Weights of a small GPT-style language model, trained from scratch on English Wikipedia.
Size: width 256, MLP 1024 squared ReLU.
Architecture: LayerNorm before each block, learned positions.
Training: a variant of SOAP for these matrices, 321M tokens, 4900 steps.
Each number is 500 + 40 x the weight over its row's rms, rounded and kept within 0 to 999. Layers, rows and columns count from 0. Numbers have three digits each. The size before them is the row's rms in percent of the matrix's.

# layer 6 MLP down, 256x1024, rms 0.059, rows 0-213, columns 448-511
100:487427455470525500422437537471466523522503505431441522465581545504456465489526449553560597495434496558561511521459557466488527491530499473603478527527542542465539469431557504519497514471454507
099:422480439471490435471506502584465494422502566532546514451462454488518503388525404465576509492506507490494509462477517593468481453513459546443532432562499521480531471487471464440465591469495470
097:471491439483499477497497445543468577552523426544515489464541470505511462511546537472518488509461479505530518502503467547451534476555546413533491475482422428547515494498481511485498489515524479
099:456532465542542414414480525526470530424445545543497487473507522485505502486496432579467487463492462509532446546539500530496528481494525517474442472524470561496518496527547417487413518511470576
107:462408542477457510455501475493499501494464517500494562463563443503529519471455458485506469434480493530500472480514470518551486571527524429507500483462533445483514512474531548507391491550428456
096:462439586488530479400504429530468507504440480488498566526488549512489507551464467485520571491452491506550498424454474507446506518522557519459543475469508471472496424478532479557518480499493430
100:443500528504478515446468526478486492556502420561530450473527501478528504528498503484532519444490547434503445596535469521474510520519473524486508448505402540490524510539502562517558416500521421
095:476538515499569556433501468470463439479462526475504469528492532583525404524517526532449497497447439549510461504576501508464493477488432478458541422469559545495457481525473520556526465520533499
101:588568551477497437516505495434460504514555524536432503453449415568486458411461518462489524531474492502489511469451562529529533556556473547475511526459496559415456547451502500537529482496572460
101:416505521449469541503499540558474558518507534490503526464540511492543511573471536601459492515473461514482495482470498517519466503482497490532485412573528505509544567447516427478528527496507483
099:536529517477445475520515478508424455443514504487439459510541490484561476534476424578476536523441523476591551526495503504525525512546471480511492531471515427508481492489490446520515479501488518
099:493516509492545551533475491471494509450527539538460499465487474556467541577512495590538538515474456491468513496549509547437577472512462413462470588502474506440420477545438553515518483543469484
100:479461489506432460455493510504457484453485509399508529486432522564549502551510481519510561474517532432503485400467531543544525538488493437525576451520442482517498504474505479457516508495531420
098:467549498508484536502492457541602442467477490502503558528555512496519475484464549494533512480474488463500518476508478491463505547479495428498521493439459467495494513573492457501508537499563449
101:504482518500581462510528471539456550496540487496506474536449463512600470492540499517534549477451559532492472511538434546558547404546519465460385516550573444465532444474587516452464452507436598
107:559460479447508506477468534470508525456505507466506560550497537484484487448483473471543461569488527445508470556454473539441510497434547486504462452516538500410487496568519554508484506465535459
098:576447547480433486500473536510491543451478496502528540523489476476448498561436505482533539512494468486542483470507556525547563444497490531496499481549438526547468510423544475555488587506525513
099:446441502545472469500524525476520496490511549467578529492491535386508506500523492485478507474478481669444451550541396570586426447532505554502463480598503521466530452448519589459490495482539463
097:489449516461549549538472554474465497466554497473553470510452501477461545548455436432415538579503522532563472519561467538512549541491496572459520486512512553535552583530432486440488490514469516
098:477522532586553441435458502464435501495497509578465529547521563508419477508535484409508537495477480534452518558503565477488471545429486536537527466488490524480543511484452501446472517533541534
098:459458448463508502472497510485435517558562490506416546497518466506478515461492617498468482478499530553470509484440514479478475469517538467511514472509492563442480457555475429507537544481504556
101:478490495437467445534439552534498458548462530505531489484496568470489492531484536474494519518482544454565483450491551476506507532533537532439422471594501529465454449499457485503500455588525470
101:546510510386536600503500467596487462493531513518558482476510407509542548567436445563504472454513535511551584503483435493582517534499472511506447478475440486531489551528545524529492470572512476
102:519445485555506512482496502439473481443453511493567515512529527546374513544434504484521446468493475497461527492579518502581641498432580506557493484537544491506441516495452492514511487481535512
105:541465504456515543474524446508495555499517479460445517482495493492491438448518480545460533460480482484485496579473491438553488578496480487526514509490565532430508509470503505436500403476455474
102:488518522543473527470482608524503448540540491492389432565512546554489519640512466508541467510435424461425497503474581479461513514491537533492526510522467556495549497529560532543495436501520507
099:542541536501461500494554489464532456567406443455507496529489429506461491508421486466485452574460457460497481499547487485498469534527531411506513494500519495489524440480518383502570511510505528
097:468414528501522461494472494514495520435525577473480524561485630488434506488511554477438550448521506420531500491494516533494468485524561601524479461474457494426543450466516510517493581474477483
099:426472483502477501515475521445538460543466520482473473560498473511474449536427543377550460526493535463480532531520514493507540535496501523482524474469539519501466454498557471556452476478474481
098:495538538434512475469446587421501476480536547511544450562461454528532568519500501455545553543453517518424472472447457482477460510521570492522548442469445434522534458436474521527496572427532429
100:557489536498517529472470488479508461514491465544538552484501450410515519470506545459439520542569521445461547489431414571561485518472450468453486501403455492560490448531478541477495481498471464
096:547512536531480494469573536573461512488480495506483566473441398442472523530552500544551480434530602545557531508488475455565482496470506519520491510428527539569548586518473511542440488471486504
099:484473501451426529409519526498529503514520524519539570507425492423450471483532550465513483466474507478514487532482448512485461506566538442481518443446437516588513511505477523441411573496535552
099:479464509507486486506502485521562577536490463520483474474405461518518491528461446457530475552491508416507445578489436544537513519504545532551508435551480530467495516460454456459527424552501512
101:487473513463489444457505507512492465492519511430484535545420514431488482498535407550404508439525519574531542546547479596508486537484405534534476512570574555458542475440518510504518550478506522
101:549473376459534524511542516585458535509460482510514438449462443470478486459504576442500507527508502473539407427494592484487487470526484448593479519549492568479458459469491510466480513500562517
097:588514523528512554474457474510550498506477485543489504376527597498476460467479502515436507433480461545493562460487563533476477578496505574487478515470484465512541526496499472478547518473550415
098:504470512468533521536474494492455509475411516574462499425518450507501491519427566489504446497426482503450513477434580550528571515512465387513538476547543425540482539521482483540499419472511528
100:527497478444479501502488521504488541609510566549442492502461455584498520513506459461555474492504490450497464452521510461531562484511582543482493449473595503551604443442541509512478502534536468
097:526491443489500522571521507444458573532500479441531476494461444530452531528528547561456532499449449488501486453542456445513515530515409456548468417491468426507409584491575520465448456430589478
096:500492493468470501500550527509471458485483482432538521462467500521562506488601481522450499532563463464514477471506442489478488533541507484471504517497534511479525530541532459536485509477539475
098:609459561509487483491522460562533522475395487521489497534609526493498464544495490457390493475418452567527459474481465589499504487523475495590474531567559494564498428548510492524531464523492508
104:486474430495512495537502479446553501464524481517471501571537504518467453512526577489507496526390444576470488475589552559477429557424644482435485454457464484455527488439494474520473512544489577
099:543526562517513455483502496488467509509554552484530491585448545531502513519523489521493600495524512509513548478514469562509499546505480565470499495501505500593480445558513495526543534464484481
103:491498545423568477428494409495539502477511531535515551470484541475457467516455481440431413494529465464518548547535533554472529527574507474518515414475491529433520510573555470524480466492530427
098:482464544444465521544479447549533467449498441450493560482486423463522536482560455537489466566446428551503583522461560533456491448474507482498455548538494488520478470509476507567462501435585561
101:540471565533528506493548523497458480498491504507562463458489488489508481523426507567499462452461488536451487471482496461544525513463597469531542480489491472490465469471447529498458507534546552
100:489488479527434505519534470485442413520513437505554506520483535506482459565518551474577507479513449499560548517470542441498490516503556494549502536445524421454565499480488506468543420435493522
097:497501560449573596562518493517519494518514497490417459515511511508472479572429479530520479504513522531484525550431438520512566456493563452531499481553539453460535442539479546584519423505532464
098:452508533535516551480476515529477584471587529461582436507606537560480496498526488463541491435473500523429403437404488507488556401482647509527496509494475529521476448575455505536520474541494536
101:487508474417515565522532550440543485508476515500482538492516490505503484525511482477452434496516416514465451506503468537561454499568568555543531515467527524562491441515501444458526563488476453
102:542480412465540513587521535491495521539461617495532539485510483542553480423518544477512507510514612513497524470431483498543522526476500409510452544472457431485565506513488399488504563484444585
101:528497561554446493487503549561442481529519546477501547553518471468486532471490494556490464451513502457513445507517430484491473504558518475430550485540457444548489524458443484518433477496574509
098:425500504487506463510417567425487539502451525526549546488551505519489494499527477490490477457533481458477447477478498534572516497494456507513505496551540491510465521495436516449448517483499465
098:391482479497417500505532535512528495510543525547505498489485460550477479460467492587556487525478489509481527497540474496478524528535474478485475484501417502459489465471511515524503480450520464
100:527566472500413493500482563492497534510415442475503446450553529465585521424524506406507488503480528474477430581517540473486423524499563492598499564537514449486434481437546482588507429557492529
098:467558532447515483542546511502507424508458464540521499480535537469536402485591522579466499450520483463453575507518547573622536541519455518517556475589392548539517492434576542484557576520504511
100:488476448504503562560499505470593563523540589527533489550513486545529555516542535421449481452529533559523460491512526459470487495507535542479447515508435481522494511518490434497459517535528487
106:494554489529516484515546531491565532470511505480535397495579520452473534477457514489512523509484525466465425546513565493496518493570545486539527451477480456515474550409466520499502506516455463
100:510518529560490578580465549482431472522474512439495466513541504538488506497506542526490450531527413496544443571513479417513544538517516485514473450478485525521572507494498543506519509536518436
097:486502514453582464530472529477481425554516493546504507511488527475426507499399543485536512461514578515538519561549486517544527519500479481481539442527495532564491500586508497487577494442436517
100:478501527476472506474484427477499504496457416463512392524479461465498545540473547470558358435496539485458485501518384514455454479442542482559530468443511504439493488492523492484542499467525551
098:453503503465455518538476426514554431552572471436462505435572517515524544501538497479533534487542537475471507486484466451492517489553463429458567442487410476509525542472452510496529520554429468
103:530529529541518556476464466557476532472495490534516478466535559445523455560515459501493541507464511451495460418471443512519524555535381474405442546489423407490569473529511509508541545560572445
103:499481537522538485531470506485537478503469514481490498494499540472493490527448495507484546461485517447561445500486541530520515506472516533501502550498484468524476564518532492441469535513505480
101:495560490561528548514505502467465449535476477489545530474590436468487497549534491517480484461460522560513435584467540529493562521541455538481580440500522492518514493524545492540471554496489515
104:442462510459538501485474470446525544456542501530473553462575513446523473557505532536476480549449597523550487534554455421476444489517508429558388563485508485430442519536525499518437474502461454
103:406521568560416494496478498430515506518494505573541485467459489397480510402525507547465494468502461529519415550514516540558465527537495410508481503570552566468465416562482537488532464488541475
101:495542498474478503496504502453502568479475458570505448458442598484496482484534525594480483440519523562490435496516532453500447502451480531502463510467435525473507474533448506477502486508500493
098:529545466480528523510512478504525420485459496495484512475498532455529521486491539505519501493460547511536497554506511443467450506532586501609568491487541592449414477537486561433517506515500501
102:478517528511492480543494543494479535467503442497499495493498553481489478511542399574494553449556546548501490479499398485520560453508518512490461490484493485508540505487434450550482527517526447
102:545507527536548559502502553461495598529524436477451487510486539458507568509580497603483535571528518487542537542472423530544493470500569531505494426389482491504531471565554484448457457512521569
099:492543475524445494477474517541537486496439513499494422525518564540574552542467498492499511519519457455487483567507488512481528477508554472492563509484437447433506515544545552510521500438564467
101:481518529489480538483453424471549469435565443494542456532456569472478533567490464561463530489449515523542506487544530493491533517539532494503499554501509491481537549502512607505557460569544546
100:514529462623475517426512482535567489510466492482526506474532450532486535509510488506426415525478446561519578528645436431505499433516524489551514553504459515514499522537441491495497545478448531
099:527442502499504463474530602447528475500532442423444575521465532517455514533559511525441447473495487486502445516555470518493451503538490538516537506454509518493468469449500548560476542516500486
097:480506532461483467511519445587545435459482524492506504514477568539555476469548521554510528506493447469502419506517463575571485490475521520472453496474528529516538419480498502537504525550483565
095:479453586487475533476436537472437455475538502495527513456532505421526592483421456591454434491498516486516473491532459564511538498457480440616520504488527567528537436456620486443513586506540563
103:547449558477489575464478457549544531571528522561495521559518498484546510414519488543524473470539427490532492523511551474517531558499477518544492508539532582488508538534445541516514512486525411
100:489485555471582542526466567513501504479557497450498510477483513592490486508411514489576560493524531520455479486504497523472470546494532545524482493506532494517527481530559410418517520486528531
101:510531489453477457488536480480475540435508470489497501521474513481518502501584486353516512509554492490468553490516476525522423515492536466498480510489463369540548573568497494461482509480494459
104:500465513531493482484451502469417500504506510570464552439556542494496501530510497490483471566509540524519483531545445443483458444509576425493431488471448489488500446475445504537486423591443596
100:571493526597477517496532419499555483433505457449451529546516442454517606453511497475472474546501528511497497467516491501478434442514538497522470519461513444540448403498537469509613555467492526
103:426512534507557491430451551424544528400544543452522520525502569449497451493486420480500506515493486524517523492521507491563482457443532453501518477456511412557509422548518469500500538506553495
100:542528530504525513484550537480497469466580580569477531470494487561516383511486491537471492515474496419508521542496512537504551563502444452459499537464527503504470498569551534477439504527519524
094:540476532474534471550522515455513506529566469457492476504509524537524479550521485460487481510518515569465509536430482557488499434456483455585579478532424528561532532557467493562517519492456456
096:463529530536493465496549497473523544481516470438480549533522432501505486486475502405491517455509529445523489471529489470547460540490493450496545500510467486477517532507503437422536470448514536
102:405465495575516547523483484467435503515511501559511532510508529534494553547440530492593465477475509515499484476526504469550530468447569484575545475530570471520505464502474545413448518569530500
098:509473458519480463529490498472577519537512498462452557466490490535453500513559479554556558503510556504474560500551525468544514581510567478522434488508501456547557530547536464505500469494483447
102:555470478515541494506471400521472488558488485533438556551440584476485559547535561462372486506434491477421515537521481457526452545525533538516495459518458458481568454516502495464540526485527523
103:591478444486356526472567487451469487558447424470524474484453541512509517519407495463500482490467521509404575446538480499579541495471492571482564501510479466467509521469512527503588483469476477
101:459518469506504441462516558531493481565479500535496535579487553480552519463504478586462477406515569440500454516527464487454453457587518515517419488471445508494536505503565577548510514527463548
105:546493405517474580483527472465549491467510519493546476497508509480563460499454483544575528541504471447497540456552514494519578513450543472438420507530571478489490549482486516438544511518514556
097:511540499538552465486491448582460494521527540419509449523543462544523487551535431408493510494498501487484542456427553465497480479494532486511490445500502458454506410479474496552506487501532519
101:517521470498510509555549501466531510493482472503502414480482482386447565533518482563449503498445551484437503503500574470545481532497464500474418458543474459569552494535541468478610515550526489
099:543500470557559469488533558590494495448478464509478497486503563528505512524499496515454481518456523506502507474489546489500473477546519484498525515476511475476585501565462483472454504568532473
098:434530582497460554492415568553504513559453431529578526514489456414507580472510528476524438530510586480569440496445482520536494457520512469445458547485496518563397524484559447512503482480508484
099:545522514438504547537480507577530516443514417493477490428414525460462509380451501479538424530477544448504502519499523460486515486549436538470488515510468468580484520511385511460508488513533514
101:495532474502420449532499537514538557563458422437426494607434529462498527489493570491526528519466462404455501484430635455634470472531446482517545544524457565489502477464508503467499545491481441
104:552455492508387498503507592453493511517576520479487429483508511498502527485516489569468491537432501533468489481561474512497509532477450587483465471483521564518499484542449507520498550456506536
100:452471405545494558481508433437450419519467441531489535548504516443529479413437525526514546511530476539453488468498506496540488534545515501505502431500468587447452487496470510493545561508478526
099:547494494506470482455455464534431487487497427497454503457485542511501517476541544514371468535522482500541526521486511497487470489441485501545513471444421483492507571517531510472460460471448490
099:471496490562453543544468449503387544507555519522512545442515444500451498418523561536380520473485478545489502509464475524433474548499556552530448467465532517440459463487533428556535506488520531
104:492475507593489522479468534484428464486501494514555543562528589510521504551467544456500558533438464491594576410405484490503527522540461443452471484462481434463602588512464578462468526545540439
098:464567521482441369474501597522522486470594514521541473530488525481520509492618515520516451482453467528542493436542487530399398471500518547519491502534518480504482510551482547403551542492503510
102:550509402570465465585481542495529472510491515462488524562415443470472577570554512475583511460499490525435464472441517552497498498492538579549498475528485524503520557558528473473550387482466553
102:487569547450509506506471539470573516498555452508518544534501488445506544520456532439429546523479537466545524478492470506495489579508392500484547509506531539454475509585504518443503467478500508
100:490585438468467649497482484493481499504518497514463525527490531401504449485482494582461534500526533506534508554457434509547541539479502428477495519451542477556547550496516485486513446539515502
100:511517513546527411550454537490403489503454580455440483492484472448569468492538479526532533379532515524472468519439456565462492517503490516535510482482505551479556542555533476485429504515517485
095:439471489525530432471464541471509574585529474478537543458482472571512501538516537500474491475507461505493461497558518479474480533454511563517557500534472504455521541520509526505458535444459543
101:550443468513509497499486554460422483503448504553467529446506503489472494525480477461531490550438506555524502480500569480518468494497488571570482499553495534544464467542469490506569537471517462
099:587493524447447475458485462555497476489447431601466560464508468480547543531473556516541564521524520466512487545445435532476498497480490545489430482532451449486461458478532474489539429449515579
098:499475509524493537464513521517520550512460512471504544511528547517510436437517497545461510466539517526398526480601433493470508460475492532508512504514473530513457522446547511461525516557449455
104:519494475457468522476482531517428462555543427503516469433490505490461528477504464542526532490505544535522421451498499496527486484508472515587469470550468508543492460467536500430518524452464545
100:547511508492592449526486445524525412453470566520525509547503471528557568506501494493479504531549490497483530518487540504515456467466503583525465481481512523515482505486457514546455581486584520
098:544503480459555440479425570473469459509435532462507525459500603552478578503591407482511467453494525501474454465494502514491552570448521482450486510389529511500502501528549536518567514474488530
100:549533474566545563440503498549524526533491567523516459565514562543495472434519433458538468447464496402437505430477488515518585488430508497485471439470507505511456512485557524528514462509462449
101:595476570510547573543461617479450493582495444513513486508498579463486488481495458560447512504511498515503454533388421556460470496484499522527446533471528500588561512478467487492532483546550494
102:470457472475544492507495548514466528509492561499451501445548549447501463506590492495574498457470506495433522458466443488572470509468485473511454465507527533559515544532489454466470471537498497
096:414411519525486483570482522519507478521457472606538496458543492474552535499530561550511578514574456479469465499475496493494402546505586512522542536499544536569499466506467527480500418526577492
099:520522522389550511501484516498553545498542461509512502490539569473486437503509521476541557493476508537466512509465448488535555488524458581518476536489484491528419478421451507495481526463547511
097:533569445478479474543532536461535510570532493519514507569562473477451562464501529524494579428491488440449523529468434526469445470518504476462454438459555479507503527550518475500439470558509518
095:523435435494486496566526463452501559481482523456492405458504514549490527454531438488449491563500506492469539537506507495502490462492501499458542512511464474474453526491590453518520458494556503
110:464483463492511430408495545524560481484517449538534457453490490498511430526515502497496482508550550479495476575520469494551532535546497536480491515476501499485475429562414510503492490551544491
097:531529527579456429468428450472592547520507501547609505487437548512463464535531509400439489502496407496569463484521515427526444490518544425482454567452490501503558527435525483532432454528523506
097:513567507501479552507479400480464517486478471495526557546502423550462512464545518501569440512500509491518497556502543432498531447481478509546457479474487494507523468480537512533475449482416554
102:484479458515488449516545562553550475539507580561512608489505510498421486452463560541483433518478518549492470464464552465478494532453465536436496512500568587471428500500527508505516519525496542
099:532492498474470497487478467423505515493445501516501442543462559464511578468474520464566454456508556485513476520492488545396475498472502449518536488429518394513424560471537493478475399487521439
102:520459483564470549492474548515471502510499482448553456487396451426590452536529485510583535459452502424450587465516492527493516490485505473516531507497466554485500472526483507542501513541445515
101:469491501512504480543586493529492444492438504489495453489453491487421524434545473533559539521453544500526438491514556501520492511498566531500438460478487566498528452512506524419557565456547440
098:508449570578487524525451498531550507433505477526452559512582529503498598480527532562539469435572493525563552496499489489531463521474496490552474519508502503563473489538418492458428416485548529
104:459513455471518439522534534475516493477492451551470477494489528498508527540504514531542494528502432604418550498524504495488513490467511536452549527566508489519517459526473572588433442502514485
098:605416420507463454495511456452572541479555563468460495459520547476487544450513479470530553512549530475460410504614493493530489491522537474477420540502423477408484473499484465550485448590502417
104:542465487512535508442505469478503448409520571549509527489486496505457487470573524468517554475499508526426487530570531491575537478449500556496538481507457464490515528454509513453503561481471507
102:486521529471419483490475517493490507485515483491471535580538388496523555550486542567548506486538510520528523479513490509504437482502482431484506509557518506505561455451527529482558476497560530
112:543504481441451471464401580482478451437551508519506512506566485448488490498422503474546498439450491544535533573556492550463494467545525513554487499468490540443514543484480500508511525450518530
106:481506496489534521538539565570469537523459500534451509479470455488562527500488528546589536467486489490472577500449412527492482499546504489510542513479516509486597551463499432538432485485495500
099:478523569549451489473433485526539545425476485435558456502504474575527536478484486491454469470488528524504518526551514497466474507511447446560506479556526560587555452543498482577517570419521576
105:525489506499485565565445481538455518529545481493484478499526514459524518471447509600548517474479524491529476449520567516435557479509504552509508572493558543514481523493511477472590476418457545
100:490458508558503444541511503505526551493499453550508431552517548489473451527418453469537458503483498543462502484494525459538501490479492533491523481547484457474539507493445407515560413497570508
099:495504486506553492475474483460452480579492451493429535517469460489505482511533501468546486428509523519422523469582455445517538492479524446565461521517488480516438559498514519403556480552533422
097:491475595480419576500506473442593568515513469474538438454452553512513530537495499498548508535545497558583541496524546497533564504513522537500499521443508533527509507535477461479500543460506470
102:493518546518477474430553559355483499522517520469534421512490552470530471429488483471556477515482467505474586486535526501526388511508450523547526560496532579466446533478526538508436538555491536
099:502478525472400540460389482464501532527575515570470492473526537571496512442571497382518556522511526447506453510519594477470512548560482472497487511469514565498454414515554454507487576458577524
104:528571434523489456526511454491550472464412453506497448594419470539545529449496494497444481481491468466446420529512560555453447520502530470589464521446505562509474529493495456551506566533425450
099:489524501505431484484483554463497444524465487547523531518474595456491502485534495506448534502523469452535515542533512508490499501547505465517475508497473485423535565564524563464512422486544481
098:520507476465518441489473495493562533468508549552522516436520527479493460490471547498472533521486512595504494484579470507460446564527510486467532534464479527528497574557483554443470493526503522
100:445516566482517463467483490487544504519417526533483583518554523516465538461469553514576492518463495477511549546468511443451483560456489508518412452550539494525439469488518499468517447510413486
104:483479479515509517586497504488471494534443494489534518467434422512550468515559516456498527513558528492523520469491598487476527513501580551519500454502500549536467521436474530491442559506447516
100:482451546522472516547551441460476575495478521520538567523521530435488496499463567543482584480509518550490556545482449567414432573504493476522497426503524494497525462461526509490449458521497469
097:442529523482475462558494534511504454542556537551546499528457499490507481497512455456490526526488529526464513460483454498392444493449521561508465532499462536480393565495504477535486481459488462
103:585565526511460567445520559514537515539454560554501536529530552562502435471534494464510500491444534438477482479428554489501509514509450454495464492502536501470432518526504464491437552524498523
102:547503488537470516547536464447459496530479502474515474499550491494485452509557513462491462478440524540506456494539530511481487476477510555576491549474488521534430502453447525553494468489550495
103:518522465445506524462511472490459464478478529547548432563455438534460453488538449563486543465456554498475501493472542507489505484512463486566596578431451519457493555504456489499484488477426476
098:465497481527506492446501550527481461490508519516513515539507510533484444483488487521470518513549458491454494492432449547501588502440513501546497506505476493485523475428461467475471523561439605
101:450530494479470455500478501432485554417511458454556532445425497343515508506512627472546463545506535505498514460489516473549563459504520487493510517541497449442456426512453542563561460496507469
101:547497517497516511515483490492495464523413529445510498445552469472497531524454450431498488456575503447518580460537524539513459582513483451509483535523532503551496552492503433438502442501475444
105:537516543515454479522538565418485515477442561513475558536539466536566542515437512553507511520491515460481511475453500523532399485472515444525465467461482620527495486527477483546494505522458426
100:500488438494497524423452491424500541434515505475455536535495561497532472491516543514495507479502480490511468509495490479497522467443418570543537554446453552541476541373526503466513504573471500
096:599509534501482490509507403445495509433535503567568508437419538519491519526458498470541524484479465489526568546512505451509446550504460519491437386477564486515519475493495599546480479545500516
100:572504492493574481534522530593457467474423424421486541494427407531507529511496486512494485412488573466483515442526526502521530502491596471488479481432505479461437503490545540511516446535487462
101:540506457525503512590469520490523476464543551456562456494519549500423453449505461554507493451520528545506526484504550516530474460468452548578519497569463461468506561451523494431526439502485491
099:539531461515464490541524466503477502482476468567411518571464564556454479558413453519487550485503493481530490471525446489432464526500514503527500563476503508489454564474561500496506428528496596
096:497528478497510466445474446527502547536507494473475581466547496558536486424560459453500478527447481478546574438551474462522366494510480495465418431480456555451444493511480470558509425443547538
100:498507425443498490502549447465489530439523482407547465597580498441464536476456565486435438496511497488485483484501520483505552544514476403476490480469525540495510548534486523555472562488460468
096:479472475533561510475480547459509424575521503453493424497467454505479440510427514433551439454525448487551521464473479523511550549496484533521538535532528485544472546520557495554448465500501538
099:506490517556559479471500495451552509485555535487531462498555460579480545554475534515488530495486498464505548528479488449474487531560486466506480527549610495520463477479495485501482486458542470
099:530521519556526430453505515590537518522434482467467500497453494540407477509519496408528529527442517521528512490452448472514536531487488492478524465470459470502442448512516444528560516423503513
101:503482477501591432529505491554551554536525441514522393568496399533514458474428535431523476426512569518586499427522457459517545484461467533549480480464490508488594452489503558484451490536523477
098:558496512466543540491521517555570525548537540502541537487461586531455542461490459513528441501517516574481465475572522442485466487531577502497479507537602542564555515460420556445537575460434477
103:417453530540471447444526494517491510521409501420503459506531519491477498525523477495478483525540545522534454519445528499520502483498455491491480481452470493564520493526544466515555421472482505
100:538463461469489507487457523513463488457526501435492478497501523520486474502423503540500475510449580509487557577527549493517536514491602395499504533540525547512503413458496549463600511567502566
102:420425509524535501480508514510509483574494459432510410493474522517454461452491467456577468518414471504543556479505545508484510479524504511516483459529521457532410485512458496449502550463464546
103:466438541439520471547445567513553484478485497545499514474501566502496528399521473422522495495413494511507465485571443408539504488443468505525515513563426572525475514511536503506522576485458583
100:507496587543520551581548534543496479568489412531491590514481503511512555538455484527432491525500576498488417473488456516452508516491454529523591474480492513456485567465542526578521546443475481
099:481509480456515464433436479515493487527531498510503498499498597580469526531477522486482435515501405519463529484530465426435477522529509526554539441512547495453463551456491424516542519527427496
102:507503497468533552504467453606529441476506491492567600521465519466529471481503469524553524499570516565477545499458555528503483534496480479556509507498438455567519465505416551486511496607488446
100:532555452489451493503460540525459465532485516506519527557542382471466538483455497513490512484516440473449470487531574508422473502507521517523567444462465500552493530447501517541467502492531536
098:533508512443420507445492495451534487487492484496476515486464452457444514522591577481531585477481457420450466494526631608494509499495519552496490489488433562478512505445515531483500499530489468
098:511520426458513527505458539488520515527520499544502494508481531477497483421531536463470530449515553533505469466477470422554497506559554507488547553534484550453527424517556529461501487519538458
100:538439530500446431572553461528511555503507499508500522534554553515440425547481451431551493467544438493497450510418423494465488505478547448425462411519488474541480532535537472599527467530528444
101:588439474516512460447510448496466489458530471461493461514440526541525501483523506438540479479518533495505469483494538508406489485499474475480510501425459531490430424560506508507464529486454497
094:502488458444513565425498549549529502511494564541480516496440567484409462541472513538421551483513499517503505412525460501505530475508500509562462558470486486470472553543481525522424555520537574
097:504422500562499496449499493532463486507565484506525528493510516497477472479554493448515484512489503495563456485457483493500531491500424511470502518529477509510441496547553506528485585536559507
097:529565462480478502505537522461469539486491420479529556553438487548474504415494490505452527485515493556478443452494538505579462507583540478511542455528517502484473501526485458500504499476529493
098:520511488491489483508527546451422476509433498515533501508552434464444482505489542523517489535477448505433420448572509419488495491517490452456459512539504533561461510503503505507479526410454462
098:432503442476485566498496464549494479560498526500536506481508478519435537430519507459495456460508519486572495519503486537509453441509509470532536439562479491575454533571492573486457481480436457
100:456490541517610476522547585502578425474568480445506579565475496482529469487503533525525583474514596513474533447548546492522471495479490484503459398567451478508566484609512532475573514521497515
100:354556491418514515473543518462521503485419471498443565506506459531516467520495426513553467533459441519517558438495488465569556549489454394489430546431437535555487504478525584501457458502476448
101:478518483474490518514566499507536447467557461451475412529500466485528498530464500504590545461544470490486501552529465574522472570510480479516494491508482506473519467451489500526383455554515599
103:564479438538455539513496537465451472485463446479477502437513506550493472504564465516487499512526429486544533560527560458536564502511481512482534528473527463533499470497566430484460451548475343
104:449477544473495409543491549359394469503501567555517508454393518501547510465493543565500502527482503491497492461503518498448560515509530440492540457469416499464472578611543547469472479547509494
100:503480522480566568480466481534482497500423462631566450475496540505429434541525506482560504522457461517539516471509470448522540529518537451412516565478478478534580485505554517554497464555483473
096:468496541475471459472509450515528452488524514456491526554462406471527444422490538488435532441489560468533469520557467574464480561448545414490569435515548584471470463509466526540534481444441533
100:520533413508527479447475540496472497451520485576504537550538535419495549548436503456385462504446421449501506540470412556519483517584463553574590486495471505634576466499553464436521442545520491
099:572474481462473579551482467523504485511463508511439551483554447526451477559544496535521518482487524516459538468484561481388530464500447517503569517499590545578457485472576507487503509553419522
097:500535533487451560463462495482491555512490454442520445480503539493497498498525498562499494477501520432566545551564520551519504510563485437482466509478505440553533463441520480514478530464522514
101:473574480588490492553478534501500477472514488534478521540504483522491504533485497470468487503581510442520454550536514429501456547543446492574474512533533499532512465611451494562565430564502405
095:501505463558520423468506489415496459520460587445517488492549447504559588512483449522445544545521476551458483543562582518483502475462482502451470467481530486535515454464541423564523478522462459
100:599430392497593533495491473523538481460536462487490539469531464590440445485416537484515605426507486545491523423536536448510451507485499567474469512466477482511494522514594522451523539495496458
099:528480402490465544527537543503462472574503552562498490503591495494444453514545507524476533522507517511483524556439515515517521530518455518540511492510488560492504475520493438437531508507506467
100:452488465511486446489570434589530522502512531467522517568481518449473562520472529473496514577479552509535531504499480429466493545526527494482540517471550459503521431488429512466551516449477445
100:550465484573537475499519433493563486556549551479452469488454546516528458475556520523495482468461508504530473468465530522475494524518446509469463487405485497478480565543464490581564468539546415
101:506471467503428436535440473459545550500485505582466532457529482564493505472505571456517540552521418467550493530533508554473498524511506427452530378491560505496531541479449462486476463431463557
105:480444522553502552538459519489464485538385532520522442517485509497523506539471496521468442516534483474505469514462541555556504464485554504549550521564532577528525604493387499484530556462570474
100:499434468551564503548502514450503459555503544517543478537532438592485480477467564442465457482504520494467546512437463524453529558501440498545453414523524478544533462523467460567463525491481538
097:479476490523501561522446485529528509508484516499542482494465470499509456514541467487543550493478510500483483517491507508515490550511571441448413541564463476515503447474442465503530431502419571
102:449501447480534495393482506492518534460526525459499529395555485459539506510504470518581522553519497457561514565524543430559479546562497466522556498546494500498466506549395490469510550502462464
099:515493475465454525498511512422466494516564489515542455518474527555486446412540450442473491507479564523513509540526508409508498508425474542598480471633506509515452465459443464540501511464468504
103:555486543566581481498411552490496451519458422534490457489552448461587447568499484512508504452504510464466444555477558469556489503475561569470545482443515526557566592470461500434480514493486468
096:504500472504546509535487504531518511531493446564485419437543547536473499513523562523476481447465536471499450506492500437588505523507620497487449464463586418550521446541459503410515469508549545
100:531487507471487532527474518418501530538520482500479546525410481438490465511443535533536500502437497568535479436493433519462499523474443493484509591468501539535458486478529523433587530548408468
098:525540500514580509561515541493471512460477498571467465484433503579488453510479493593515470465542545505504494459457556523528519533553531466438391515528398549555435474543443435480532439525519517
105:522469485516530501581479483507505459525562538531531432549573489502487489521483550526575513503496541451481458566477421483454455464526588516421442473437484514478497438570574484520517482533509519